From a checkpoint of a small transformer trained on Wikipedia: LayerNorm before each block, no biases in attention or MLP.
Each number is 128 + 24 x the weight over its row's rms, rounded and kept within 0 to 255. Layers, rows and columns count from 0. Numbers have three digits each. The size before them is the row's rms in percent of the matrix's.

# down: layer 6 MLP down (transposed), 1920x320, rms 0.0925, rows 1440-1539, columns 64-127
# up: layer 6 MLP up, 1920x320, rms 0.137, rows 1441-1540, columns 64-127
down1440 095:159110146100143135149112125100107156137095113110094134105128160137193168111155161171117120128155113120099142084091157123151105128111129159123110120147143097101095118130128119154141103103102138
up1441 097:136115130157093092111154130168143140136114136120104156086123152125123104103090154099085101114097156123130089130134152133147170181138152130103127108104153201082148110115179109160113158115146165
down1441 116:127068129118119069166116112103152158082149113122123099090100119144135069109133152124125104133130163103109088152113148110141145178100152150160097128134128120122112099064130133160124177119126109
up1442 103:140178078135117123141129099105116124112163143142061147124165126147095117155148093085128097136116125090093127170133143134117107132150108109112096123128106145106135097150135131130167158091108156
down1442 097:133109104128103087159097142153146136140134085163158098103134136114097152150141126067139128113164116144146126117141157125145113121135106096141134111152134169128153107172111090129107136136114124
up1443 101:128138112160102174127113140138112123123146102135138137175132112158109125140132162159101132113155104110131127130135145130120131138105190134160144094157123134101142123121109096130124150090148130
down1443 102:156147105128143134146139140130126152102127124156134127112127213085110106147167153127152105121124111148165140131192170128131106147121131130156113129146129120117117143147127143110150125098129106
up1444 099:156104145125134156128091075107129152152133139138142116130096169122126146167143143150097117143128199138139165120181132136128125105108121126145164131125118137108152122149121093118092121134108130
down1444 093:108147143131139143103119100133119118143140091109138146117132104146143073110118184138151121133120107138149145170097122142133135171147146127104155160102116142108092121121080141108137099085169095
up1445 094:122110157145161095102151142144154130113142127141149145103123123177131157122168179056159121141116101101132082128137091120099109121101137175135112121151126181128140129126138155117109151123140070
down1445 103:118142106128099136107153141138065131134107150125123159133181142147103127131138143082120138180128153136126136152137116139162146133129154115122141158134108122143127110122159127166100144082158114
up1446 125:124098148103100106132144109109177138157140083154117110132129138164109110118130168132154098087154139085128089115098092111116138125165158126184112175094140134133159105097155135113094129144164093
down1446 174:158112139103111127118124113138137134168135128106089122105143167169130123106088140152160094184123123133149085160142146144103153105179169133170103146101103156144150132107127133140107114100120132
up1447 105:128159101088153095119121129105131100109152105134114170151149143104144136164111098112174209118135112151116126152128141123132087118144088104085113132122100108125104138113070144140121165146173129
down1447 095:133117092114114124093142115161130124119108189144095178139113102133124136102148114105100112150111151140130144132129158124132120098166090176122169122118139116115126134153122191088137103089123134
up1448 104:128144092141120099103141155099138083125136135129117149163162100124131110110122151096156165105139145115165137153158117120121168104117170137134129133113113121119092117144119083143086081180114162
down1448 109:100121086143159132138118075126095108133126153151106124103139138171140140124112091120150155101108144132137130113107101124144109109138154131179159152101119144189119123121112188114117108085144122
up1449 101:138114121109146127113127145126125156122117149069134065123150074147078091124112123118124091115133142142122161104092135120150143083109098176105111127148144100099155108137106116120089164117161120
down1449 104:056123108186134143109121087105171129143188148099105143153098105154133140177121104153104096136082140127121149092113110149099171172147138116103112116146131162145129128118159149115136125143136132
up1450 104:117126150117157124126129104171137167131121147086112153155172160164117164105117107121114115076125109102162157134129062130101113124129108131074120146103111098147152150103155132125129158130132148
down1450 115:141130082109137137147116172137149142088120126103074104157144141145108109142097117108128139061117115162131152132133114115148106105152121063094148158127162167093143110167122131133106127091165114
up1451 107:136146130125100149134120152155147113165103156108162151169141133129076160143174126101166132146110128109067103142139126136133128120129152118135164094177113111118138125090160148140132097145153117
down1451 104:114108127099133162142154117151139076154167133116132117072106119114159137109128099176101156138113153144058139168120071158119108103111129113152140108132099123115090112125143126146181117123109157
up1452 107:103102119094173160124164162147111109140139135146099154131127175129156146147117134111104128105143143135155157092136134143063100102143158140134128109180104112109103131119155119142125155098140118
down1452 113:151122140154126123176127151178109157130131113122161099143141131134099155087119107098135156067132113117122124136163176103137140142114135130097137127120139123143086124115100070124158153161095126
up1453 109:138130110104151118120147140121118109141131115139153124141115089111141149122101154130150099123136096119138184142141123077121137132172125153115169117115124175117104112145158143084132167167129105
down1453 110:082116120077111102111119124131150154119166115116124147146132102093132096104101105192109118119093102127092169145132102143167147158100165137122186124086068102097139154093139105067078123109110106
up1454 102:118128091133160115112119112105100122128127145130085109105123150138116113127145126128162108121137136133149087103133100119102163120121079126119136125154164118159096105129131123145139141170160121
down1454 100:142115137110126111152085135124165136081118096129114159145121105115161103139125117128148130105138127137152139161181106113123113080124130107158079121148158147143102145118097100117167128105120140
up1455 097:111144124130103121100107139157155097142142100140149125142146134201135100120117136120094130146124122144107093098102116102096149100142133156122157069159164121100149104147147151172092145152129127
down1455 102:107123148124114109086083127107168106102164151151093140158133154121137087102118177122103089152164114167137133156158126092168152123125076130153097129129171139171112115084128184101076151120116136
up1456 108:127130138189133104122176186132157126131117181131121142108102150103094104119143123151125139130140110148104135159172151096154151156146170111143112143155145132117143078141179102144149097176185124
down1456 099:123164126106186121126116143115105122130137136138174145134150169118143152109132128153119149095104121117123163180131163136131177117173137096138150110148176121143151160151135116106155112117144102
up1457 096:103164141107136130127147124094178148137135120139147142134106148125108110116113122133153137139142082138139149100134111148125148141142102156118141092125141146131138155154111138127136133127176088
down1457 091:128117117158121095119092136124122129136130126087112105168132092152119128144143060117098091086141132111123138181152136121150097109119144088166100120133161136127143151144104116080106080087065150
up1458 092:154104169156137137120151144103147091107132149081150155152134111110129115126137148107120145132104117138130109150105126117143106143155173182184086099119131102098172115116133172151139140151128130
down1458 099:101139153056126121137168120124101106142154151107110128113142109157122126112085150100127142130095058114134134154144131149113123120143107113165139097146147111144149125134089086135120124108116133
up1459 096:150120118120124115134140107121102102127079137131138149108133141134093137131134122149121116164109129148147101116182105066163137143132089140123112145128148154102105140099144113178146152120127121
down1459 095:105153112149124166155101137113143076100123149105087164118086090119063096118077100134143105142136105116103137096118140105119135053114172114135113164130130131110119128148143153153125148136108146
up1460 095:087140126114175156109123107088126114093125096168121131123150129113132157134164141178090119132135125109135087141127100122087089137111143155145185125117097099136158120115106126117090129117100125
down1460 095:159138150137159136156099132090152109126137137119085182154138111157130135117113142103139127109087139137138106105154159161142138056126119151162136129150102115107166117119123120148153149154117127
up1461 095:093153085153117127108119115129103161126098116068123102077104113129139113143162154146165122113131088110113151151165123127146107135117128127130116085129121097103129115171131144137145145150101149
down1461 093:147144136149120170133156116137161146168159134141138084143134160114092106122152157097066142129117147150117112125116100096149168110154102174170134128125142139120140151119148130150134173087141102
up1462 103:120137164136142135123086123096109099125153157122119129141145092104143182095121132137140153116155131136119165093157110159128193107156147121151090119116117145161111125116137092147089143161096140
down1462 099:122107152105128135142193145159137136117079182144116138155106101125133145124117121153117128122132121170144128105142150160156074133131164070144137134119122087097123138123065146158136110128121135
up1463 102:134088127089135139101158104125135132118128093131101128111125121105146093118128084165095103168107125172157167089117085103112136075152099112162134147137161149084104134136146136085104109126157101
down1463 099:125103131119092121183149114123132113141129113118134127139134108080116094184111150144118080167127142131114107112120117160122166160137107119144126156134108068177149126136109134125131130142113132
up1464 101:124088126141142096130127094135108097126144164146096116073110132096158127168100144139191160074129129121123076111103125129151157146123092090108127125125157121139142099130150128105115137164139137
down1464 094:140143093145122136103109147109173157100162151091167133142140105124126155162125100120099174106176134086140138108173125131131139134146109118157142116101130133138113093170106125127129136117130153
up1465 106:097149132122111115146137128154095131114107074079129149117141131147125118131156170141123109080087141110106158125163122127101130147109118135109136083113101125117113092182124129112132136125150120
down1465 103:119100105139127063077167147122174117142105095117130120158117136111131118117128181107097111130130107136105141164151144126119125187152075108107115110117128147089117092131123144112104119085145124
up1466 096:168183111190112152136137153115155129125152126170111121129120089095074138117106112126148134091145121143147140158087109155121135146113134153131160142135119109168126106079155090138135118145093109
down1466 094:065132118086136128145149103135098124130112136111128160083123140129114134084146150159088125168157123103132149133114106126117117098096115127139097104148110111117124120134125089121111128156117155
up1467 102:092137140151117104127149162128172181104120119123124139107117093145114130134097046092096138158140116169141137149131148107128137100133111096097135123135112141122124099159134166127121148125113140
down1467 106:165152129125104172122100164138162157131123116134127144094133133139151099114110154181156087146108126164120130104121048087119139103132132135123096096119116167096149121150186116114157125127109157
up1468 102:159109170186092140121125132089155145146135128108200153138144190102111115108136139166098120114135072150139148136141092134107146132123155091157142127117160152095159155128083095103137157130141150
down1468 114:164116165157156116136122108156129098124112183067104119138108125113113139158130139127098151148094140149118133151112088112157102120188121161154134127125167152088156124117164128115107138070133181
up1469 102:096129130127145103108102079133093129125131163147137179135129131143123123113118134180107145110091109159123122128115082095123129124107132115123113079110164121124111113122157155151119118134140126
down1469 110:149142140127093158119120123153146092115116122155116138090108116149137152174140111101155132078130136138126151144155120137123148150138161181129117130152076098144119138158100143082136156109119100
up1470 109:119127108198157145128094096126113147136122109130072154145083084137147129136119144110123106117163113135149136113128152098076122103141092167114124139119120219159134088115108147117089128172177153
down1470 109:136090141152118137149124108100107107124110125123108097113145115163077151117172138131159106136116152107097138072153152152152101092124131141106133145120156095179165143096100091130152132132146076
up1471 098:162119106151100089102133131119145088170100156153147123114074114110145098150130094120090133115142116119119138125085158130081124126157164135110125131124184104139119131146156141157098092142115136
down1471 105:154142145116147124127134119094102108154122150136156097126072103121150101148148123142126133148141117165140135137114174090123118183116119094120112095151132133109127118138125111130132084119087120
up1472 101:183082113124112115112126102124122100145128130145135129139121102161151181180117160142133102109137132137116123134125157112193108099108127114106106164106111123124145148095154117108120169150150118
down1472 106:110109136103113106101149110135084129122126125158113191128150127101143130107112126126113134154139114130134085133133109122160133136120108145118098126165168191141090123072122116180148113092128159
up1473 104:128109098164106055192138086093130099126094109104125151133149120116149154109147134181126123108128124154119136173159162143132085094153185163104144134117119115122120091123120128143095162141089158
down1473 104:144141105081106113150118116132117148160085085128113125157115171172160114112098122153113138159139083151112201068153186148145100134125101129100094147158090124135082112116134157099076124103142137
up1474 106:118108137136111130089123143126134173090106149139128061115146111118115137156101158115112088109171118139116110109123138154087148102092176124195154106092076136123181113162133123124142132151122120
down1474 113:138137144146115108107111121127109156129088116116170112098134139082124137136125048175124083117160150114150109105108154149132163103111186110178127173113078097146154146084181153135153164125124094
up1475 107:157164128119126140148106176128099146127165126137207131110105124108079089129166145166112146163156149137130085117100084107130105153097122147097139138156130104073163144144147094128152137139136145
down1475 115:199125178099097099138134127154104144152154144117144168150118090163112109135140146145120157104136166129134091141107123165147130098120124102117143113155153133082152146144111131169144141162126142
up1476 101:116131095135095104092096134097146096123141136146155117131113111189130126129149126115120123151103140082143137135099125123095139124123158117138133089108126087108124120173168126151128107159089111
down1476 117:158142111150113126137159116172136142128086103129120149088142161117125130156134130143131115135112090107105115169155169121116079091135087120111169134125121117147110119160136092135112132115106162
up1477 103:137112148143144105118114100119158115136107105117169166129138144141141127121175148149111088128136145105113121146176118131134092136142132146100160107174159141082113103103146133098103155107119082
down1477 110:145114139152166136139103131141161124147150108139137109121125110112120117134129169115087079109140130114113124134123097159129119162173143156112158118162150141168127147130088073086128135114125080
up1478 109:109111106153121123078135137146114127123154177126159116088093094130164099117131142112193144168131144153160118087119112126112120125135113130148102159108081130142138114181100150135156155179093100
down1478 130:101112120123096114147110133124111133117110174158158079169106120115149130151110163080113109130149130125115084121139149118145128151157146152142105141116108199158131133112128147142110143187103130
up1479 109:135089111138089106117112155123105131125094098165106168125123101127115143092138130166152199103104154142136106132100124103115121122132153168160101126107139143111099123168153163139136150111117137
down1479 118:138149113147106092132095108120127155147126104121128120126130143110112096105151121095117165164161119089087111123137147130138104119134150097100122124144109130169142136122121153113116166087128116
up1480 105:072094112121106110109123097115140121116150132121110140162149101127149141113107149122108162146149102136126148141141125152113141183153105126142154070155170122145142102164119145124112177170107125
down1480 109:125120113130136101142107108145159141103178098144162094116143110084147192108112157133140142178111153102140122146143130139121138131140138136111126120163140093145094169134161124165090160178137131
up1481 098:121148134124096131142160141112136089129147138142147179162122149115097122156166121138155104138146069105111125123107116148075149116093140132134127115101122105109155109130140113140121117120123155
down1481 099:119099159151130137117135142146090115108138150154115137131121092129147124114122181099144132130132134127160115118103081111148133086116107146112124115093142170169113166114123107116129135063142150
up1482 088:134176106084143138122086160146133159142146178124086111125086159140108133123120147115102090108101122136113110137186143146110091118140108138125141135102130118154124133090104158165101108163090092
down1482 081:118096105133105104137160073132119128115106094109152113151133115119143102149123148159138159166177085117179091119087121112123136155117135112098131077102153146100128179138144100088149160168155150
up1483 105:109145147083097136150100139116118147135145151094085079118154148139127059133151162174132127153126131125171089109086110152071120163105125117232130125114140108158149152160112122142122135154147115
down1483 118:163099140114116111120127127138099129128097101131140110097169110141138097097093105123150152176150136107143089172118125127103153113160135148160142158121144124154146125139098108171141124089085131
up1484 106:140122163088075157139149146128114115162162150127162145132129142157149146143143094125142140129138128150103098062105127140147141144136118129120148154114120123136095122112156151093120125151134137
down1484 106:126104156094146157065133163103138155142135115167116145130136117115178118158101130084120127143148130119114092172091148115120127141125138115157169093120108136122180124111125146108135092169118145
up1485 101:142156132108116102133127160101113101174087168120127096188113107143128085164137162133131122136132116133130100140142197103111124175171152132112152090105137115078124141139140108101132138111122112
down1485 101:160103100165108110140110130099094129150100123160107133131155108126150111188160131147135127110149129162125161112136116148122148187114177119114128144113122111121129086154148120105145089125135166
up1486 098:142112141148052148176155134135112129112145116106102126162133067127125085125174117127171134154111137132126139112111117153120139083139137131113078096171113128124137122158147076135116134118146150
down1486 094:133125125101127143110112138111134129159099110178134148127123145097136133121086103120082100133121119123093097132135072133114089133133094151123148138088138128152154167119120157134123132137105153
up1487 089:153107098106168131145103163123168125147092139121119139097138151121164127100090157148160133109140145141148169180127135103156115150142185104162123071141130165112110096131165109132126129151100142
down1487 082:141131155119108127142131104120059101040144094150125153163100106132135140111153091124150147136134123123091136134130114127125175118130085147112147146162113116120147118120107120117123107125126134
up1488 100:141159154102113131140142141134106138150105137105126152086135138149170173114099162119165153109136088148111123096146155149146137100106137142164118105100118133113111088137131122136124140120155078
down1488 101:089133132132141092127113136109128104137119140120145083150139114116157125171155096159157097114119141135184130137096128142099133101113113165139102156168089150181139118110182169127119167117150088
up1489 099:122114161157109132111132079155120133155176124118132141146144135144106132093137155158113138166070144128141098109136149099129152130104111133130128088109112124107146123126108127117099133152122153
down1489 100:106110126097163128121108143125147166176087145117151107138159094125112135164152115115108095113136094119121122111122141171143138150134128127133117120106143092138163140163159150140144165126133075
up1490 091:166116141138128109147135092114112111104167114137144186093154128133160143100126150137174141127123113095131145145130137088130202159115155135157126111142132139140158147137166147150064128087154100
down1490 086:119088135112151118155129107152117159120130098120121099128101150114106135159065137124124130127127134138119078165175114170138106137112094117165121114114125148153115099137152140114158128185098152
up1491 103:134123137109140117136144109075106134097103108120147127122114112125103115098157120109129138146162174125109100118104168147155105133099163162127112103104129154152146104129137102116081183122179126
down1491 108:147142104157150115142097124138117121149080145148144069130142138104142081148076150123129129111112113139118095126119135145136135145124108110124148137123100116118172165099133135155096126098121143
up1492 106:104136174129130102104125173104146146140125096153124136135124172162135190143098176133139142158104141096148111163091143150125114140132138130091115054089104121145126122121093129112124172155160141
down1492 113:168154164143108145133077120114127121144123150146110124120133141136166127116106089165122119126147155093187169177120127153139118101136142126124111106148124153080114102131114158158103141155132133
up1493 097:161128076119108156123149142155137123131176105127140126117168166157098096123134128112117156171136130158122113101091147108174099177114106139126126120142094111137141106100101162154144113141117135
down1493 088:125162176096152112163127099150080119130121124139107133118113113113183157153123112126098114086146108124104128146137140174127171081174130127147158145125145127137150127126068142124078138198117171
up1494 095:072073120109151163094111133153132134133132116158126167111141134123141094099155083129145106145085166107128111126083105125124109124145143103104156183108095142099146111102164084157101128158140145
down1494 094:117115091110114152134088167114148097118109136096110138107123106122109107128159090120140088093125163119140149086126173123177096116139095163148104143118081106149114113143109138139122085147105119
up1495 092:126115137125129170116168142129135152128171167110142172107106119132161100189121135127157083129196126143143155104127124128119136110155112133126119149101132155156158157164140131125132121202142135
down1495 083:148128135138150105187137108117133106091131108168094096166113114154105131124087128118074130123143151100108101106135149105107114113151103113118149121158131140089128117108107148101147161157106116
up1496 101:129108144136152115145130118122098135083131131116083104121117152141119135091134129097128157149135097163125134128099123127077150127100142152126144204140121095137200123137111128156159129145123144
down1496 098:105122106120126113133122128103101109152109129130074157140114140141131194128145098092145084080127106128163145057099106132132103141104101150158155097127143133100131140127087143094104102128130097
up1497 102:130115162138116141143159120129143135168125113063137114132166090190161184168114110142128144127111126139127142103112121118140164125113083104138151126101120103118117072129082083167117133146166102
down1497 098:140108111132136153135143137099171139132088147106140097107136149152146121131153122137159127136102164097120112152125137135109096150143162135130148151128132144147120120172127103129108140095154105
up1498 099:080159134127113109213112155126157122114121120164135133101158122100096122127112110146110114099132144107141128146160109127137122152105133181113129147096143125167118104099176151110120127171144125
down1498 120:087152123131094135144120115149147103134120136174169163100126131138118104129099136115177153125116140121131173104173090122110083131071104149133085121108129133171094131108151121108111143118105148
up1499 096:053102101155158129099121136121123131083142118137103185149079124158161125128185122096122143131111063109127106122154156141156097147132135121141107101154122134114128138183142122135095157101102137
down1499 100:128112155103143108130113094109156139144133130141077082099144158073115155143154122116109128119127153088144127109106147090115141066144130140103110126145156141142134130148132110165111102104134111
up1500 099:156153130116105115129127135106155124177135094074105142128125112143102155166128144080096148140102126119087120154104128087133117111123139106171137121096120123118100106142141116118132162119148156
down1500 100:091120149122131120106149133085157113103134103106124139115103121131121172139113136132157137121128162111129129096119140148157150121129093109107142121102116142129121089144081150132077139068123127
up1501 100:168141106098116128137122134131170075102107149189124104114179145119131144141118073154108131143132132158118128120129108130127153109152133139117116121111112129124083126121109147166137150158160162
down1501 097:105099134179113168134113139132103129142155132142137120107121131119090160090134171148125124118124097136163131122127090107157104119130166141161109138154101153131089181114125145151128102105126072
up1502 100:129147145178124113132168147151119139127166128119111187123106126086148131130151123137146146104140124142097100114153118154149176160145129135115139115163136086125121090138149118150161153097104126
down1502 098:126132129109080103106125162140172138144143105166102112138120147135135105151138124093134119088148100116114175170135149083139125161117104129132135143116154161113084112090138086114095154147138128
up1503 095:136199140149113150124111156113150164120123155173149113147150146130155110130118138142125086119121096157130101131132127105137155151142173138146125086105119139098112102096121122109099120112123135
down1503 100:150135105173113115125153116122164091142127129125077105133102114140072164109135176139136112085133152092173128107116102136124118116074153137083148154114170111117145108157174160123133144101148097
up1504 091:142137099138102146144135144140086085202106109126121146155141139116163140083189138123156137139122145135121110132155090112111198097092125115102177136144101128097169123031127128151074118124131132
down1504 094:098152152110155098107117149132151131078164124143123173085130131133154149148131145125110120100128114118169141098132159136134116141139124130164117130111163122116121164125121144121152140141100157
up1505 097:156080109090116128133113108129093153152130086153114118153129090133139105113157166156116088140144168120169119139132106125123146159124115096146107154128153162126132119169128121131133140119105147
down1505 101:174131154145124133080150162139121111114144143116129115101136129176124137140149155132116097116101149120148173141148169115150172111180147117173136137108121118082095174056174146138130157128137139
up1506 100:155138125124079130134118089101085104124104132119120171099133110101140117156114098125092139092152172142121120154167164072115122123099114136122191128101116103138094116132163139128156118121166132
down1506 094:109144123134152121119143138108149148166110108131128152116130135129138127153124101084163136149125118106145110109129112156139086166127143118150113107085103139111125133109120105111137145094140109
up1507 100:075142100120124149125115128115115155185107131101143151114120153116145120133151126107142077181153130138074138137126090152122126099142153117139116114128096092080135098106102138143132123141148136
down1507 095:117097117135127109113090115151085124153131102143152104163133105122118100128110134163154143177139108133124129127081142105150138157079157128132168123106165149132158113084145157146110091125128127
up1508 102:123163080131145143110119134119146140157141165130141100136128115088088099127110121155090143106086130141134127140170070143127149125128121148127097109111093124112123156118152092128147130155114197
down1508 089:120111137149109115183163108158086145148110089128126125132132083138123142151126144124129120134167085088113142137089130104122131100074105141150149120089102176139108122115124133164151137165128122
up1509 107:084089130114168122163089130170119147137181122120130089130180145148131141130150162117159116132153085130138099148069134103141125092156116129145131140145139157092142142196155115138079134154142124
down1509 107:090168133152071131154080133100154149103149121186127120133122102134118126140145113126100112131140126125138096106169156127138126135112147136134131137102141120139087122087146118141098120104153138
up1510 097:113165101168096088119133160135133165154138126089110127128140127128125121154124140113148123137136142095110087124105155118172106082152147120175090092076140152148159114136172134148083169164149141
down1510 110:086119102132121126140114164113127125122151106130132149161123135128098130136106160105150102113157137126159124134108105120173155165122176147103174113121111133119156122135143148147147141100148108
up1511 103:092146104130061108147114137105167160129146112114127136132105127134139141143122128112105086098079152141117146150135120111183158133103107125105133126121165128124099128134144163133119140113178140
down1511 102:148126115113104123158089127164132128115159116095128117131137107114107148168116136133085099160117106127114061103146091134104122167166095133131126084107137161160148184123122115121120108142133147
up1512 100:118106151141125080159116112139130129162089138108107152163172103111142106130107114108149159135134101108099114126070133105073167122188114161093147117148112123124117141126099151107150121148159126
down1512 099:156085125101140133135116119139100133128140075118085150132149134151104142123134084103088124139110099108133134146103124152154077131131115122120125116138133113147125102110130073124115120161097136
up1513 096:122079127171154124173118123174123141122134134116177130130152116145122114145155090141160044140116147154157167155140125116153130149134154130109098093096123123061114136088157119140142137118134157
down1513 101:133101138128142138118096139107131138095146169160122128088133098167153085127115152148114114153171138117165109155125159153162161144117109129129158105135132080139149076155092203148105154079125153
up1514 100:141086121086110132115172188158093125148102122107138152134146120157126164114090130073154129138121150127114118118122130108120164174143147137114135156098163079128176116121124126143139148167123134
down1514 104:090151132146112121112184118100122115170113102139125110159079170127132146167138124148127140131149113107105134086122135103131117107104148140084130105164136130149068131136144110153166108063163129
up1515 095:123162171103130143126128119102146171081169132115162112123135091102148168082112143132128091078116146130095129158113149115125142140137139125125080144185157100150137160084117124112181136155118115
down1515 094:085119146166108115118116141159097102143131169118158133125145128125130090109104145136161135132134125112142104098152122110100085086142101096140105133120108147126160111086107103120132128151097123
up1516 101:084154126145140080130081144149138103114112106123145146075138113123125143175127144120135129147115071133120126134122135122105113083163133174088132120106107136121144150109087145147103124136168144
down1516 094:131125110136081146111127131139150118100147158132123142134134105155193123096122119141143146093118124138121136119148161138114172160093118130144145134134134131124151189105170141135101130138085125
up1517 107:161130129127082161133111152137137141098153127132164156094203125109131153121151121110079129090154163117098102143120161125166145169107169142140108151078139114129158115147142112134150183154124117
down1517 108:084130094100160164128154134115128109113173137103116167103135138138130140102140118134140123194095135140138110169124156090123138081167120115092119117147120149118139132060134176106131126105113131
up1518 103:114130108117140111097153153145127144139130169180129118096103109139081162132138154130099166152107159161138178094118129118135159121069125135104170160141146105090131129131146083158149125118136139
down1518 104:114155100127084140129146158102150147120123174123115171097121116151095091140155106133096154153122114131153197115132122132112102151132114106166127138155123172103124111166165144118120135120107159
up1519 110:101133091143106158097111160090130100141156109082126100109079104114130140104166089128113091150104127124114131104117077158113164122170135127136136113136127136123105092113135159131123084142137173
down1519 105:185130079128115091109180128162050170135113142149137085151137112125150095122177097099136116151146146135133126095119171123145168105174141084117135147116107118157118139137102135126123145105134144
up1520 100:114134150105119100138142093127138154121131116133143137107075094104143127126114167110154130100154104149137132107104147123150146137112155158118144117159156100177134105133157113121111180152073168
down1520 098:134173106142115165136149153137136112122156125138111129112139106110091117147136082151164123153135189126136164174148110127119125128138126123199137095120120138117139143126129152121130117152131099
up1521 096:105140128105105121134146148118141109096119116142141159100130141128108168110123126144161127114140137119132090130143169097119160117140123147138140129159108162100109133169155156122133128142150147
down1521 096:095160109091143126158100082131129154125065142096129106123105100077139105115125139152112140122101093131103116114100099091163161197142131151127096083100101126127100126111115158141169140134129146
up1522 091:170150121137182080140138065134102108140137126101113133155138180168115104070153132138086138125133113151150088156135158123139108131129133140141085123081141123096147143160166116112143128141101184
down1522 095:096104157100140175120130130136187160116164134110103141125139122113111106117118113090104154131115131163091144064104108127100182117086130145118114130153150159118098142106103117163089128149106086
up1523 095:122152117160148114140160092113137076089118130085098120099145138131119161098139125121115145127145076128151131100140099141134123131132139110159098100139132150126165107149115150125119104117170171
down1523 087:176162146112113127152117149138120129165104122149177096127130099095162121113144194139144152104101154124146122097100174151140161126153100119144100124164113117121113144125138155145118117113097090
up1524 089:133139093132096138080135093110123131114107117120139107152111134159128188161157122110096150131120118148111141152123080126106156082173144156108155086107150107122160091149131112178127094126141114
down1524 091:068136179161110159171179118115106118141062154109088124124106129134105117104158118137134140142127095117122166108114154116102098124127100112121131131117134134106115139124091166102143154118163113
up1525 090:139154176134077119114135122131163119097127108112109118139118149123120117107111082135158135102140172116121116166177153143116159166123095160143145102147117126136138155126161109115151148117092100
down1525 086:148147111132115107137154129160135111162113150101072097149138140104112137125147105109168125127149123134158122106160093093119124121123110155131094133147084125162129107154125114163105142105090136
up1526 109:121125157143140157094101130097126125103082123174113126159116092136124143143126165125126110116141171150121085086103138124090159148142168120134138117112140130156135105128146159128116110180107154
down1526 105:148123098056142113095144151140141108156084113128169114121127087095123124135123149139101102092150097099130098109171116123155158090127081140142116136123152142106138138083112125118146087099133165
up1527 097:114140101118151127151138138105140099175139114119135162106161099123155102093145116144149124110113169156120113078126155132143131158112145173138143115154162070133083108120159143152090125151131137
down1527 096:126131088109130151082064115145107182111148159140143105146104131116077156131150121084155137131098141136134114098113082174104151110091154136108142128124148076147129125163154150128132136112148112
up1528 099:129130097131128126125136145143113152103140092143076145143098151145110101139131094109141100119124083116169143115159161156157155128105084125116137147157144152094123111159103132104185084111105151
down1528 101:144118085126160132151145175090161139146141108145130118096143105125150119098118100103082133130160105107152132129162131129136106130162135105118154122143168122155134143118118085066150141106105143
up1529 096:117165086087143142157135136135183161154109104150110116126148097129093101101148156140142130127100103140123067131077104073131128145144132154159146125126180133133148134131134129173122102156086108
down1529 110:137122153084146131158127151153115158138102116130157131107133158139116086170086080108154126106152096109126164118129129096144096169121122116133140123122113138112114105139115125113118105130144116
up1530 106:158105146115161139114111114118098164155119102089092107100150132150144137142123156142164095083150078160162147120129110147122144130149095120129119124124159089109100100117133110150142111146118077
down1530 106:110112146139134125138090123144153119114107090140131144124143160136123127137103125108150153150153117119167130178128118115150131109115153181151106101169133137116122118129156112128114124169162150
up1531 095:142115125097149134128109162097170145111166096129090116154129106123132140110168108087161136077143155145091120136113120146161092127112072116112119135113117120115141092122131072133100082126181128
down1531 095:172128096113114128107106130107114101135156120113157107123158109109159159132163134125146135112150083101103124136132120146130137121164162136085165109195150151124097168134129161174143152133126102
up1532 099:133139103183137153093126096139132129149125099110106151162097140108118128110184137130179105124129139104111150160141139122129142127189126142134133114112133124124124099162131146124093168142155162
down1532 102:109109138165134101139100137104097181143150137096130113104132097114090094185090110128148088136112130158132165102090142158107114112102123119139151100079106141107149101151144133132122111086147107
up1533 095:111105127101165139151131106135127152100068138171123130111131128160092130153135078112127148154121137146135110128148120103148124143111114152149172145141107092119127165082167135149145114134091133
down1533 092:117153132185159111146114147146096133161112100154142133107158113107109116149144124120132164134108143159144092110119093099137180111122106139129079116115077132088133143127077131107085107101176121
up1534 102:134165104142121109096118116115090101107128143130152112142141170064117099141167130148167109086155104110110145130078130143119165167157128131120143124122170112101115113150166157143103137126105091
down1534 101:113094158136145105141160120126114124151148138177082122123123111150164102130170131105103160109125140173111104185124206078109138148076134169137117162122158112118098120178107138146087149103142128
up1535 103:166110066115153134156122147110151113130128103183166173091141116165159124118112131116124133137130082107118116158141113161115130131127147105121118136149106135134175128115130115139119103136158139
down1535 106:103110149143104134123107098115143137118151136130128150106145097108128162150120114103111138167156150132101114114145127110139098176137138130125091146104169154102130116139141124118144139101134135
up1536 100:140152104146162150143122152116122078169137121115130152131127122140108132127132113110141117058119110124144126117089124162116182153140154117142168107124156129085131168092148142127134146079136124
down1536 105:119127056154144127129125161109130087110140178095152123153115123138129091166118101123177132128122086103160134128121124142129120127130125115073101148152070135129099113148144137125160144076133129
up1537 098:090169185134127114138125166107105163134128104179132143147175159102106090108078133101125133141102091165157156105132118079163154132157145136155130108105163105135103180147090137108101128188131085
down1537 103:119150119123143150122100150142172126117157134117122140083139107119161146127133150146143170154113149156132084145163099126111134157141102152102094087155121105147148129125113156112112205122124125
up1538 100:158097143148104113118151112125093180094134164183137161127145149126116125135138120149157140139128130175092113094168149170156142112117136088124088118107152083133154069131124100104130142113105106
down1538 098:138145150138132139181081146131110143107094152135128115142126115118118129177127118111154119106137121104118118140155138100111124134131089156135117128155100129142063159072133143100112120117165103
up1539 099:202117124118084114113142140097103145087143111156101123156131094094146113106091120135151101112129147124118105159107155073119140124147111160110080163088191152102146147127112148133115126098124114
down1539 097:091097143157131124123105148138113144112115114107143101127144118121097166057131110105111122126137100123131104127155108140149107133133159151153116103123115121143153123137106156107124142122123093
up1540 095:153117106137142146149101114136095114090131129119105168114100169169105119112141111148120135103136141149148098117142122157114150152169143177080153125147109127151112161134138152108113164135122154